{"d_model": 128, "vocab_size": 8192, "norm": "layernorm", "norm_eps": 1e-05, "grad_clip": 2.0}
Each number is 50 + 10 x the weight over its row's rms, rounded and kept within 0 to 99. Layers, rows and columns count from 0. The size before them is the row's rms in percent of the matrix's.

# layer 6 attention value, 128x128, rms 0.163, rows 0-54, columns 0-127
086:45 51 49 45 61 44 48 52 51 35 41 60 44 24 40 37 47 56 49 58 41 56 37 43 59 54 52 58 57 37 52 55 59 52 61 36 51 48 76 23 47 62 51 62 53 43 63 52 37 58 55 72 53 44 52 35 62 50 50 57 39 64 30 55 35 53 49 46 54 36 42 57 63 40 57 46 42 43 46 49 52 62 40 47 51 52 49 50 44 24 56 56 50 54 50 34 40 43 52 47 54 37 52 55 53 67 47 33 48 31 54 55 29 54 40 40 47 54 32 68 63 37 47 54 46 69 37 59
079:60 34 43 49 43 40 60 37 34 55 45 36 43 42 72 71 44 54 77 55 62 56 44 69 47 53 42 48 55 56 55 65 43 51 45 66 45 35 46 65 55 57 55 47 35 53 47 46 38 42 48 72 68 70 41 53 53 51 46 39 51 61 44 48 49 56 54 56 63 24 52 61 69 61 69 54 48 41 59 28 55 50 53 45 51 47 52 37 49 46 41 54 52 54 47 35 52 52 49 46 40 39 54 57 47 59 52 52 68 51 38 58 47 55 43 65 62 43 43 41 31 50 44 52 51 46 71 44
095:51 43 63 47 49 49 49 55 37 52 56 38 50 52 43 54 43 63 40 71 42 48 50 54 53 57 37 61 66 39 67 40 64 48 41 62 56 49 36 51 56 46 40 60 48 56 53 52 34 45 49 38 46 57 61 38 44 63 59 60 55 46 59 69 58 69 37 54 33 54 47 55 29 43 50 57 43 40 46 43 49 53 36 34 69 21 58 50 48 28 48 48 52 63 49 34 62 53 61 52 53 49 47 34 22 42 59 68 48 56 51 45 37 45 44 59 61 47 48 37 61 57 59 39 62 58 36 44
086:37 51 36 45 42 32 62 43 48 50 46 55 67 59 48 47 49 37 39 58 41 66 55 55 27 42 45 52 54 57 48 41 58 51 55 46 55 64 75 63 73 41 41 57 36 57 43 40 59 45 36 64 44 39 46 55 42 45 66 54 54 66 54 42 55 54 25 66 46 56 50 67 29 55 42 45 57 43 37 32 60 40 57 54 35 52 56 36 45 57 55 48 50 34 61 64 46 47 67 54 63 47 35 50 61 43 42 48 36 55 46 44 67 58 39 44 47 45 54 43 59 50 56 43 55 50 55 32
084:52 39 47 42 65 58 45 55 47 43 37 37 39 53 63 59 39 43 58 72 36 43 61 42 49 62 44 39 49 50 51 32 44 38 38 58 51 50 53 50 61 40 40 49 47 54 38 51 51 58 41 37 46 52 48 50 56 46 39 59 62 55 65 57 71 58 75 51 51 57 63 53 36 36 53 60 51 43 63 57 57 41 63 64 73 67 55 41 46 75 51 44 41 48 58 30 49 58 65 54 44 59 66 36 46 50 52 56 29 49 58 43 62 50 43 56 41 33 49 32 66 44 53 50 49 62 44 61
091:59 25 38 60 32 48 52 47 25 45 43 43 32 51 58 45 60 58 55 38 66 47 62 56 51 57 45 29 56 53 40 46 70 32 39 54 42 48 45 63 35 38 65 46 38 60 53 58 52 59 42 50 40 45 52 26 53 57 46 48 44 45 48 40 61 45 72 31 53 46 52 58 42 46 51 47 40 53 55 54 41 35 35 51 51 51 53 42 45 42 58 53 40 36 46 62 57 67 56 52 32 63 59 51 51 38 54 64 54 32 44 47 66 53 49 51 57 46 43 52 48 50 32 36 55 51 55 26
081:45 52 53 58 65 65 52 57 55 47 52 62 42 52 49 46 55 85 55 56 42 36 35 46 47 56 43 53 38 40 51 47 43 51 38 37 38 43 46 39 39 37 63 49 53 54 55 42 52 45 53 38 40 49 47 48 55 54 37 33 44 55 52 41 46 55 57 36 59 46 48 49 61 53 48 58 57 81 49 57 56 72 58 46 48 63 39 59 65 65 34 67 39 57 37 53 38 51 52 47 28 57 56 63 45 22 51 39 61 37 53 50 37 36 60 35 51 55 50 52 48 45 50 53 46 44 41 74
082:45 40 49 32 52 64 55 57 59 65 53 66 45 54 42 44 55 39 41 39 60 60 55 53 36 32 51 51 62 56 55 56 65 42 42 49 36 65 56 66 51 45 39 45 59 50 55 48 47 41 73 65 50 60 33 70 46 49 43 52 47 47 48 72 70 49 48 46 62 40 60 46 57 64 43 43 43 39 50 60 43 46 49 51 46 29 40 44 49 53 48 63 65 34 39 40 57 44 56 54 69 47 53 68 55 41 60 23 38 55 43 50 44 61 62 59 44 57 48 51 49 56 57 62 43 43 63 26
085:60 57 51 39 46 33 55 44 45 51 47 46 72 43 64 60 28 33 58 55 42 39 56 43 53 54 49 63 28 56 32 44 43 43 58 60 49 59 58 65 55 44 73 46 58 50 51 46 57 37 32 62 48 44 55 53 55 55 78 65 52 64 58 48 57 50 39 34 40 52 60 57 59 45 53 40 59 51 48 44 58 50 41 47 45 31 52 53 37 43 44 53 66 49 65 58 42 39 34 32 37 57 44 53 49 59 43 55 46 76 52 38 59 55 49 56 42 37 46 45 59 52 73 56 47 49 62 46
080:40 64 39 44 34 58 49 40 59 60 57 49 55 54 53 46 54 42 55 45 43 42 37 45 59 54 49 39 48 66 43 52 61 56 61 31 41 38 50 60 71 59 52 54 64 38 57 72 36 49 67 54 58 32 47 29 61 62 64 53 49 57 52 52 40 46 58 42 66 56 53 40 46 52 55 55 53 34 49 43 40 55 53 43 42 51 54 47 49 46 44 52 36 72 55 48 65 61 51 48 55 35 42 57 57 48 44 49 53 50 45 48 58 45 63 66 59 17 50 47 64 58 56 38 70 72 36 66
086:55 39 69 51 52 44 55 44 34 56 47 56 62 49 47 42 32 61 52 68 28 60 50 59 55 49 36 44 55 58 49 44 69 39 63 50 63 24 54 63 39 49 42 60 30 58 49 42 49 48 65 44 49 46 48 34 58 52 41 44 51 53 61 55 48 46 43 40 52 38 37 54 39 38 42 51 44 43 41 44 46 55 39 56 61 40 64 49 62 41 65 52 56 53 54 42 50 46 44 42 43 45 49 60 35 35 72 37 55 43 36 38 50 59 60 61 59 70 68 48 29 61 68 34 39 50 41 49
086:48 35 40 51 63 33 65 50 59 30 53 52 46 54 52 60 58 40 43 67 38 46 41 50 52 50 41 59 50 58 63 44 63 42 52 47 50 55 54 65 57 52 36 62 49 61 54 51 56 48 62 66 65 45 59 52 46 35 56 49 67 59 54 46 59 64 43 62 39 53 57 50 36 40 38 40 62 41 52 49 54 36 52 31 33 32 43 41 51 40 52 59 43 45 56 38 57 51 59 17 57 23 49 41 63 60 57 50 28 47 44 40 66 48 46 57 60 34 67 58 50 55 50 54 38 58 57 53
080:45 58 40 62 57 59 46 41 77 45 75 55 63 44 42 46 46 62 38 52 49 58 50 52 49 49 50 59 52 54 54 42 33 50 54 56 45 46 44 50 42 60 34 56 52 41 44 50 63 61 60 62 54 58 61 46 54 54 41 52 59 78 41 79 43 48 48 59 51 63 58 50 54 51 22 45 49 34 35 43 42 58 74 48 49 33 64 34 47 66 67 49 50 63 53 41 68 58 41 35 54 41 48 35 65 53 54 44 48 48 47 46 39 48 64 48 46 62 55 60 39 56 51 45 56 54 56 51
094:70 31 45 68 43 55 64 55 43 62 53 41 39 37 71 53 64 52 37 44 43 39 48 35 40 38 67 42 57 58 44 48 34 45 54 50 43 43 30 65 44 64 44 31 44 52 61 54 50 41 47 42 41 43 38 59 56 40 67 39 53 52 55 41 60 41 51 50 40 49 45 67 54 47 63 57 37 43 52 43 54 50 45 47 48 42 53 59 53 52 38 48 47 45 75 39 53 50 76 53 44 72 52 52 38 39 40 55 54 50 63 52 52 39 51 47 50 33 65 49 68 54 26 47 44 46 44 61
094:39 48 54 47 44 63 48 40 64 41 70 48 61 57 32 69 32 51 56 57 68 60 27 66 43 52 42 46 39 65 44 46 52 35 51 58 62 59 52 65 52 55 46 50 49 61 66 20 59 50 51 61 47 41 49 35 60 24 66 56 51 55 62 69 52 46 47 61 50 55 41 52 39 57 57 33 52 34 51 50 49 34 38 51 49 57 55 51 55 41 49 30 45 44 57 45 49 20 53 49 53 51 62 48 49 46 41 43 58 50 38 55 42 44 38 51 44 45 57 44 50 39 54 48 62 46 40 53
081:47 59 40 62 47 60 61 35 67 63 33 43 55 44 41 35 41 38 53 43 49 77 37 51 44 44 37 66 38 56 43 60 55 49 60 53 66 45 50 52 62 45 42 51 38 60 42 54 55 63 53 55 59 43 46 72 48 49 74 39 43 35 61 44 28 46 41 46 56 57 61 53 45 41 49 29 50 49 37 48 54 38 48 63 43 47 49 38 40 49 49 32 59 37 51 75 50 39 65 35 42 56 47 61 52 44 45 38 43 67 36 46 40 44 50 40 54 62 52 44 63 39 60 48 53 53 52 62
083:73 49 54 49 49 54 38 60 51 60 44 66 75 41 27 40 32 37 48 38 60 62 52 45 58 55 55 50 34 48 38 56 48 44 48 52 53 43 76 58 55 46 53 38 50 54 64 52 59 36 38 42 59 48 36 57 49 41 67 53 62 59 39 43 51 39 62 54 64 45 42 60 49 34 58 44 81 55 41 55 65 44 39 50 36 56 59 59 44 50 47 53 50 53 33 39 51 55 59 45 61 49 43 71 43 48 42 62 48 58 69 57 51 42 48 64 52 44 40 41 40 46 48 41 43 65 56 49
083:47 36 56 54 62 57 40 43 49 54 61 29 49 48 35 33 60 27 44 47 64 58 42 54 58 45 54 39 57 57 39 59 47 32 52 56 41 55 46 47 47 32 57 26 47 61 44 61 58 54 34 39 59 36 45 47 47 56 53 49 34 29 63 49 42 45 38 60 43 55 42 49 47 51 59 54 55 53 52 48 43 51 61 42 36 34 33 46 49 51 64 39 44 37 41 61 29 42 58 62 33 47 44 36 51 50 36 48 47 44 52 55 54 59 44 63 25 55 62 62 40 59 46 55 23 43 51 52
095:57 53 51 53 62 64 38 48 28 47 60 57 53 43 51 51 69 64 38 62 45 76 58 53 51 45 46 46 60 48 63 51 58 47 46 55 40 46 52 53 34 38 45 50 55 45 62 58 37 53 50 51 45 55 45 47 34 60 61 52 54 53 38 49 53 41 61 41 44 51 50 37 44 51 54 48 51 55 45 37 38 52 56 41 44 36 29 56 34 63 43 74 36 57 58 33 20 48 60 36 40 41 38 32 48 49 60 58 61 37 40 64 44 63 51 48 72 68 40 54 43 58 49 59 46 41 32 45
089:53 42 47 52 44 46 58 37 62 53 71 33 37 50 35 46 51 38 46 57 33 61 31 51 29 59 44 61 42 65 27 49 51 47 58 37 46 64 46 42 53 49 54 47 43 48 53 60 45 45 69 38 62 41 34 55 24 49 46 47 43 67 44 65 57 53 44 43 54 57 62 61 59 56 55 43 50 37 50 38 51 54 59 55 64 42 45 38 43 26 57 45 45 31 45 40 61 43 52 42 53 61 58 50 65 46 69 34 40 58 50 55 42 44 44 55 49 43 65 36 68 48 53 57 41 59 49 39
090:57 54 57 41 67 64 53 35 69 55 53 45 38 51 45 62 68 52 30 49 38 36 48 46 50 28 58 54 37 60 47 69 38 58 51 42 46 60 70 50 47 63 43 39 33 38 51 42 53 47 30 41 58 61 52 59 62 38 55 58 43 53 39 48 39 51 38 46 54 50 49 59 64 57 47 50 51 69 38 20 60 63 51 50 51 39 45 53 52 52 43 52 47 48 58 59 48 42 51 75 49 51 48 29 49 74 63 41 40 49 46 57 66 49 53 50 35 44 57 48 61 50 40 49 48 53 38 62
085:43 55 52 53 48 41 69 44 59 52 49 44 60 38 49 55 57 53 40 32 60 50 43 39 48 66 60 56 38 54 33 46 38 39 31 60 47 49 50 25 45 62 58 56 38 53 66 51 52 50 53 36 58 60 49 52 42 39 35 75 58 51 50 30 55 41 30 50 54 35 50 64 49 44 63 49 40 53 52 49 49 37 54 37 39 45 52 49 47 72 52 35 41 69 42 35 58 64 47 50 46 66 51 67 55 28 63 62 55 68 43 48 47 61 29 51 39 54 39 46 54 55 60 42 57 51 45 49
079:24 69 43 50 48 48 67 61 48 62 34 49 55 45 59 49 54 44 57 39 81 58 57 68 56 28 54 63 47 55 49 44 58 34 55 58 52 34 48 42 33 60 54 51 65 67 41 49 48 45 43 48 59 68 57 50 56 59 59 60 52 43 29 55 67 50 42 47 56 48 54 52 58 35 30 43 42 49 50 38 53 47 52 59 50 39 60 42 47 54 52 60 59 39 39 32 52 42 59 37 53 38 56 71 37 52 51 46 59 58 56 49 35 45 43 59 58 62 44 39 48 60 45 50 37 36 44 46
089:53 60 45 42 53 45 54 51 49 46 56 53 63 52 40 57 37 60 36 63 53 67 68 69 46 45 42 44 71 55 25 40 38 44 39 46 41 64 48 47 54 62 72 49 51 69 62 55 62 49 54 53 48 27 81 44 46 49 41 46 64 58 37 44 62 55 40 58 42 61 39 45 47 50 65 64 60 45 59 60 35 49 52 62 78 43 36 57 62 49 49 49 39 55 60 52 49 39 47 51 43 44 41 46 42 55 74 47 54 57 55 42 40 46 52 47 48 63 50 42 58 49 35 46 60 50 50 58
085:52 57 45 32 56 55 47 53 49 44 55 51 63 49 57 47 64 32 50 49 61 58 35 38 35 71 72 64 28 50 31 53 48 42 68 26 53 51 48 53 59 61 40 49 60 52 48 48 60 43 67 57 60 41 50 59 57 57 77 42 55 59 52 67 47 56 26 53 42 50 57 51 50 45 48 41 66 28 64 54 57 48 49 57 48 41 64 45 46 55 44 50 50 51 40 39 59 33 59 47 57 50 24 53 32 48 48 57 31 59 57 36 59 58 44 46 49 44 57 43 54 57 48 46 46 60 41 46
079:37 73 60 42 57 40 54 31 64 56 52 55 49 57 46 34 49 35 46 49 43 40 49 52 54 50 61 46 41 71 40 55 33 50 72 47 46 64 48 51 49 50 38 41 49 57 42 48 62 55 51 47 39 65 49 62 50 46 52 48 38 47 54 51 55 51 23 68 39 52 48 54 50 67 55 48 51 44 57 40 54 58 46 36 56 45 58 53 45 47 38 52 44 30 64 43 63 31 42 51 74 33 36 41 62 40 49 49 50 49 64 44 65 28 48 49 23 40 43 54 68 57 54 46 42 43 57 60
085:52 62 36 61 35 49 51 49 55 60 69 39 61 60 34 46 37 64 64 60 47 64 45 48 43 33 47 61 53 51 44 28 55 60 40 45 55 53 49 49 50 55 55 59 64 54 49 53 48 46 35 34 58 59 45 66 31 27 55 56 49 47 32 62 53 48 57 35 58 51 56 39 61 58 32 58 64 46 26 52 48 61 55 62 52 57 56 57 48 41 40 57 53 46 57 63 42 29 39 58 64 48 44 54 55 62 46 47 55 42 56 56 40 37 50 60 63 48 71 54 38 44 46 38 45 61 27 57
076:37 72 53 56 51 39 44 59 63 49 43 49 57 72 35 53 50 25 34 51 46 56 33 51 47 53 46 62 43 53 47 41 54 42 54 63 50 47 61 36 33 46 41 41 41 46 56 64 49 63 49 55 55 42 60 67 50 49 62 61 46 46 54 36 48 51 46 29 46 35 49 49 64 52 41 58 52 34 60 40 62 50 58 70 62 58 48 36 37 43 52 36 65 45 46 42 39 29 44 73 58 46 39 38 62 51 60 45 37 58 42 43 52 44 61 63 44 64 34 63 66 54 55 51 52 51 55 46
085:58 42 64 47 59 52 56 60 62 47 32 60 41 51 52 48 39 50 41 41 46 53 37 33 56 69 50 53 34 46 44 60 58 48 58 63 54 55 47 49 44 50 44 35 60 60 44 49 49 40 44 33 40 48 44 61 68 76 52 38 56 40 47 41 37 50 46 44 38 60 44 59 40 33 61 43 64 44 48 57 53 37 55 39 41 63 44 45 57 77 32 54 36 59 47 68 61 49 54 43 51 65 55 52 65 58 41 54 40 49 63 57 70 58 56 48 59 64 43 44 55 69 40 34 32 51 57 39
087:51 53 49 41 52 61 55 56 52 47 34 56 46 46 50 59 66 44 67 48 41 49 61 36 65 53 55 33 61 54 43 59 39 56 54 34 53 53 52 30 66 35 48 36 42 63 29 48 38 45 47 43 63 53 55 53 42 41 61 52 48 43 54 38 55 47 37 57 44 41 48 58 58 51 45 45 43 37 48 57 59 70 43 37 23 46 46 28 52 70 47 47 42 37 45 40 54 50 51 48 56 38 59 33 58 49 29 48 52 75 43 54 67 53 41 44 41 54 39 40 43 61 44 49 50 59 78 59
082:45 47 56 47 43 43 42 43 38 52 51 39 52 31 36 61 57 52 53 45 46 54 62 53 69 44 55 45 60 34 58 50 51 41 61 65 42 45 47 52 42 43 42 59 42 55 41 46 57 54 66 63 55 44 74 55 49 51 64 72 63 48 59 52 50 65 40 46 36 41 42 62 46 62 38 61 40 57 45 42 54 34 29 67 56 53 46 42 59 41 40 47 77 40 43 58 47 54 47 41 54 46 57 39 60 45 49 35 51 56 33 81 58 64 54 60 53 53 48 39 44 53 49 58 62 28 40 37
079:51 40 52 49 65 35 49 57 44 59 49 47 44 29 55 48 61 54 51 25 48 49 50 51 60 44 65 42 35 49 27 46 42 65 45 50 63 38 52 65 36 53 48 42 66 63 66 58 54 48 29 58 36 49 47 60 75 46 54 31 54 39 56 55 59 43 40 44 32 53 45 40 49 44 32 48 50 43 54 65 46 54 37 45 37 72 37 51 42 55 38 47 39 53 52 66 37 48 59 50 51 50 49 48 49 35 39 50 53 44 70 62 39 38 43 51 50 49 58 57 52 55 31 54 33 46 60 58
105:48 63 58 65 35 44 69 63 68 49 57 41 64 57 70 57 54 60 62 42 48 54 36 46 56 50 51 39 62 46 48 52 43 44 53 52 33 56 66 41 55 49 57 45 63 40 36 56 30 55 66 58 46 38 57 52 42 48 32 44 38 60 50 50 56 43 52 60 42 74 61 51 54 65 46 51 54 66 57 48 57 45 55 54 44 29 56 36 48 71 58 49 51 32 52 51 54 51 48 62 36 42 46 64 54 56 59 43 48 62 47 39 51 40 50 62 37 44 40 42 50 37 45 39 37 46 78 31
092:49 67 51 58 56 49 63 52 10 55 43 58 43 54 40 40 57 34 41 54 43 41 67 45 45 43 37 54 40 57 46 38 42 37 47 52 52 47 41 32 51 48 61 38 33 57 43 46 52 20 43 38 47 51 43 41 41 47 57 53 40 50 49 56 55 39 30 42 43 69 62 34 40 65 54 60 44 59 50 36 47 66 50 46 50 59 55 36 52 49 44 54 41 47 53 53 41 44 59 49 66 46 50 54 48 60 51 43 53 52 48 46 46 69 64 40 51 69 67 34 58 49 32 41 57 56 59 43
092:35 41 58 56 65 46 54 55 45 45 47 44 48 50 43 44 62 45 52 39 36 49 39 63 24 42 48 74 45 41 50 49 70 49 56 71 38 38 62 37 45 48 50 66 59 40 52 57 61 38 56 51 39 33 52 47 61 58 53 43 39 52 58 56 56 46 50 52 61 41 59 34 48 36 33 42 39 45 59 50 60 44 39 51 28 35 59 53 41 52 56 69 83 44 49 35 44 46 43 48 63 48 46 58 45 68 61 47 59 61 48 63 53 64 47 33 66 55 55 46 61 45 47 57 47 51 54 47
089:43 66 41 40 59 41 39 59 55 52 58 42 55 38 46 72 49 43 55 45 58 46 35 42 44 45 61 48 51 31 37 43 25 37 49 40 26 35 49 63 41 50 42 46 46 50 49 51 63 56 36 69 48 41 68 56 67 70 59 32 44 47 64 49 57 63 53 33 54 55 39 50 54 35 43 60 38 49 64 67 44 23 48 59 35 51 52 64 58 49 32 35 52 54 48 51 50 46 45 58 58 46 49 57 56 46 60 57 56 45 53 57 48 37 57 60 56 55 50 41 57 51 61 52 45 36 54 67
088:54 64 53 54 47 55 49 36 56 53 59 60 44 42 35 45 51 63 50 56 48 37 54 47 50 40 41 48 49 39 44 47 52 59 55 39 78 62 51 49 46 68 50 50 47 40 51 29 48 61 34 25 54 50 41 57 55 48 41 43 34 49 43 60 45 46 46 41 66 46 59 55 59 37 59 62 59 56 38 50 39 47 31 35 47 65 48 64 43 56 62 48 52 26 39 68 25 31 54 65 50 54 44 68 42 43 60 54 57 58 46 67 49 35 51 51 47 49 38 48 30 44 61 41 45 47 39 55
106:42 55 48 54 45 47 53 48 54 40 49 44 45 74 65 51 55 51 49 53 52 30 67 50 49 54 33 58 54 71 50 42 57 66 27 49 39 44 45 34 48 29 38 46 55 68 33 51 43 54 53 61 50 58 54 49 45 55 53 55 47 54 58 45 54 50 38 62 47 60 40 40 44 43 39 47 55 66 30 46 37 62 52 50 56 49 45 29 55 39 52 66 61 42 56 67 53 38 38 44 36 37 42 26 60 39 55 48 47 41 49 47 56 55 75 57 37 56 37 50 50 57 30 59 59 40 55 67
103:36 67 56 47 57 38 51 78 55 46 65 39 58 48 68 33 40 52 43 54 53 54 58 36 63 59 41 67 29 38 38 33 38 62 50 40 51 51 43 45 50 54 51 50 46 40 58 45 41 34 31 59 47 56 48 51 46 36 65 44 55 59 36 52 54 49 25 51 51 50 40 47 49 42 55 50 37 68 41 65 39 41 42 41 50 52 49 42 60 48 63 41 48 47 47 63 55 57 43 52 44 47 71 61 56 48 55 64 61 38 41 59 62 43 56 47 57 65 36 51 37 53 63 42 67 62 60 57
101:41 40 35 45 42 56 54 43 63 51 49 35 63 43 42 50 50 57 49 54 49 36 27 44 47 62 58 48 55 40 33 28 43 53 46 52 50 59 43 46 57 77 53 71 46 51 38 51 58 59 46 61 57 46 52 43 30 37 50 41 30 43 76 39 54 44 38 46 49 61 44 37 45 33 47 50 44 66 50 55 52 45 45 45 57 46 62 42 62 49 34 57 64 41 53 59 47 53 50 54 53 53 75 43 57 53 39 48 43 49 61 71 70 40 61 46 43 52 38 52 75 55 59 52 47 49 33 51
096:43 47 53 46 61 65 45 43 41 35 51 59 43 49 49 41 43 59 37 61 65 47 52 32 48 43 52 49 59 52 32 41 72 68 52 42 77 31 46 49 48 53 57 74 43 45 51 42 54 46 58 30 63 48 46 53 50 54 33 31 55 57 41 47 47 43 42 58 65 62 45 69 45 35 43 40 47 40 64 41 49 43 26 46 47 41 65 39 67 46 60 64 45 55 52 60 57 63 46 40 54 48 64 65 47 62 42 48 49 65 40 62 60 64 51 60 49 44 52 38 40 58 54 50 51 57 43 58
102:60 54 29 50 55 37 51 59 43 43 57 54 51 38 49 41 38 58 48 48 53 49 44 34 50 43 29 50 47 33 56 53 57 56 48 22 55 66 34 62 53 53 39 40 54 42 38 47 37 37 53 54 69 74 67 39 37 63 57 61 44 45 44 54 63 49 40 57 62 56 44 51 29 42 56 37 23 51 58 46 54 48 61 35 60 51 44 49 71 52 51 56 72 42 51 59 43 45 47 54 47 73 63 59 47 53 43 42 64 44 39 51 55 55 53 47 55 44 59 50 40 43 56 45 51 35 51 39
098:59 46 51 55 55 67 54 46 45 61 28 58 30 56 53 83 48 57 58 48 60 71 60 55 56 40 50 39 47 53 45 49 48 50 56 53 44 54 48 45 53 61 50 44 64 64 51 57 48 59 49 63 36 35 40 61 60 56 45 36 52 44 53 42 48 58 47 49 39 45 59 51 62 64 30 43 46 54 43 53 37 39 51 65 47 51 65 70 37 69 59 55 42 46 36 60 49 35 61 40 27 56 35 39 45 39 61 64 47 70 55 75 54 48 54 44 48 47 56 60 53 43 48 44 47 43 35 60
097:46 59 54 51 63 62 53 55 64 39 43 51 45 44 51 47 44 40 49 42 41 56 44 66 67 51 52 49 30 51 53 58 45 48 48 52 42 79 43 42 45 52 47 58 39 67 50 47 59 53 28 51 46 22 63 62 61 54 38 58 52 39 54 42 44 45 42 36 56 33 44 38 31 73 62 46 62 64 52 54 41 37 30 49 68 55 55 40 46 57 37 59 50 66 43 48 64 42 53 47 48 46 51 38 70 50 44 59 53 46 41 54 55 45 54 43 40 64 37 55 48 67 44 51 66 35 65 43
087:39 46 44 33 61 45 67 53 49 55 49 57 36 51 47 36 57 56 46 43 47 64 66 50 51 52 61 36 55 33 55 66 42 46 58 48 41 41 61 49 57 48 66 43 50 30 61 55 44 59 48 30 63 54 60 53 65 44 67 48 46 54 42 52 46 55 63 62 62 57 47 28 60 53 51 54 66 56 44 51 46 56 83 42 45 65 46 59 45 56 62 33 49 58 45 53 47 75 55 50 45 34 37 63 50 53 44 32 43 53 42 67 41 51 38 42 50 53 57 50 26 53 42 39 40 58 57 57
114:55 59 52 57 44 38 67 47 60 66 49 47 53 59 40 29 16 41 45 36 49 44 64 53 51 47 53 59 58 63 46 53 51 54 45 46 28 49 48 61 55 53 62 38 59 62 41 51 53 34 42 55 49 37 55 47 41 51 58 76 58 66 57 55 49 54 43 46 43 58 37 48 33 52 44 39 64 55 35 50 40 57 54 70 42 51 37 33 53 37 29 51 43 66 57 50 54 47 50 55 36 52 62 42 41 39 47 42 68 42 59 45 34 47 42 40 44 42 52 57 57 29 56 57 65 49 41 42
119:46 48 39 65 45 64 50 53 41 64 53 70 60 65 49 46 74 61 56 55 51 52 58 72 46 46 47 53 60 42 42 46 27 49 46 48 45 51 32 54 60 44 66 38 56 45 46 34 49 40 42 57 54 68 54 48 55 40 75 42 52 56 41 55 56 40 46 36 44 58 45 35 55 54 39 47 52 48 52 40 43 60 55 23 36 42 39 39 45 47 56 52 40 58 44 46 28 40 60 39 50 55 50 64 62 52 54 35 69 44 46 63 56 31 74 51 55 53 48 53 50 60 44 54 48 43 67 42
115:43 55 39 61 32 44 70 59 65 58 41 34 45 56 48 51 55 54 57 34 47 45 58 52 65 64 65 33 38 64 64 51 55 54 63 52 25 43 57 42 36 41 52 45 52 44 38 51 49 65 42 60 70 50 55 42 31 71 58 63 53 31 52 57 51 35 57 39 38 45 62 53 54 46 42 34 59 71 45 52 48 59 60 50 52 60 37 32 50 39 47 43 75 58 51 57 41 47 56 50 39 52 49 51 65 38 36 55 50 54 49 51 53 65 50 56 49 37 52 54 52 54 53 62 45 51 41 35
108:57 65 38 46 49 55 42 57 50 40 64 55 55 56 61 40 47 52 61 39 31 75 54 49 40 53 41 53 71 52 56 66 47 56 28 55 32 53 55 57 54 44 41 47 31 65 37 48 55 45 43 57 53 54 52 59 32 54 59 34 54 48 58 51 53 50 62 70 45 57 41 52 40 55 63 61 70 56 67 45 52 62 52 51 57 47 38 59 52 50 48 51 35 49 31 45 50 40 57 60 47 46 38 48 50 44 18 59 28 52 54 53 32 53 40 43 43 39 44 45 56 41 48 65 43 35 62 42
106:42 49 60 53 49 42 55 39 45 37 46 61 51 26 44 56 58 57 47 57 44 37 55 47 47 41 58 63 35 39 18 46 52 55 67 65 45 38 51 53 52 65 48 55 51 39 50 55 45 51 63 52 52 38 54 34 53 32 40 47 33 48 50 48 36 61 39 52 69 56 54 47 62 44 28 58 61 43 70 45 55 47 36 53 49 58 72 51 58 59 53 54 44 52 62 50 37 43 36 44 53 68 61 52 48 69 52 54 64 58 37 41 66 47 45 50 59 59 30 40 39 57 52 33 38 51 48 47
118:47 43 35 29 56 60 38 37 59 37 42 39 47 49 53 48 54 41 42 50 53 52 41 45 52 57 89 60 43 46 42 51 49 46 51 59 38 52 53 47 52 59 57 58 37 48 58 59 50 62 45 49 59 39 51 45 43 54 43 50 56 42 36 53 32 34 71 33 59 26 55 66 58 56 49 53 70 55 51 37 41 30 32 66 55 56 65 58 44 37 53 49 55 59 59 56 50 68 58 39 43 59 36 49 50 48 50 51 40 57 58 63 49 51 40 40 42 58 41 63 36 40 36 42 36 43 51 46
095:36 56 45 49 74 53 62 30 34 36 52 44 42 36 68 40 52 54 55 48 42 54 61 43 47 68 48 42 54 55 45 42 61 53 42 55 49 57 48 64 61 40 37 50 71 66 55 46 63 46 29 47 40 53 53 64 67 51 45 52 51 48 53 42 38 55 59 49 32 31 63 51 60 43 42 42 61 56 34 39 43 40 44 46 51 44 49 39 32 38 46 65 55 41 49 60 52 48 60 61 43 42 46 45 56 60 48 63 54 43 66 66 55 39 44 77 36 47 59 51 52 45 52 61 44 71 39 61
101:56 56 44 65 55 29 38 64 47 36 42 39 64 62 60 49 49 47 57 52 35 51 58 46 38 39 51 39 51 62 48 39 55 53 50 58 61 58 42 43 58 39 51 51 49 50 43 54 25 50 60 36 59 48 51 53 64 50 35 42 48 50 50 32 76 47 73 64 47 59 50 48 38 51 42 51 63 49 62 49 48 53 50 49 49 45 46 44 38 54 44 67 29 39 67 63 47 51 57 35 48 40 57 50 71 46 31 48 41 52 47 76 43 60 56 36 39 32 46 44 57 45 59 40 56 68 44 41
111:48 63 38 44 33 43 63 53 39 52 56 52 43 46 48 58 71 49 45 52 40 47 56 48 55 38 57 52 67 44 56 52 54 38 64 41 39 43 46 56 29 37 43 38 57 50 60 32 41 43 65 59 60 69 54 43 47 60 51 56 59 50 50 66 62 43 45 46 29 36 56 63 48 58 63 47 33 39 45 36 53 53 37 52 61 52 34 55 57 42 51 46 39 50 42 41 41 55 69 61 40 66 41 54 45 44 57 47 71 59 45 39 31 68 32 66 62 46 46 42 41 41 56 62 61 36 55 44
104:50 47 54 54 51 38 51 40 55 71 44 44 45 33 56 48 68 61 57 46 63 42 57 60 61 27 47 56 57 59 40 54 49 64 38 60 48 48 38 53 52 47 37 40 35 52 51 61 54 56 35 47 44 36 50 58 66 37 56 57 41 48 60 48 46 69 41 65 68 64 42 39 62 45 38 46 52 52 49 48 48 55 30 64 58 43 55 37 57 57 40 50 39 59 57 52 67 37 44 51 52 51 56 28 34 54 37 56 36 40 50 62 53 29 69 56 28 39 47 62 62 33 41 51 49 43 49 54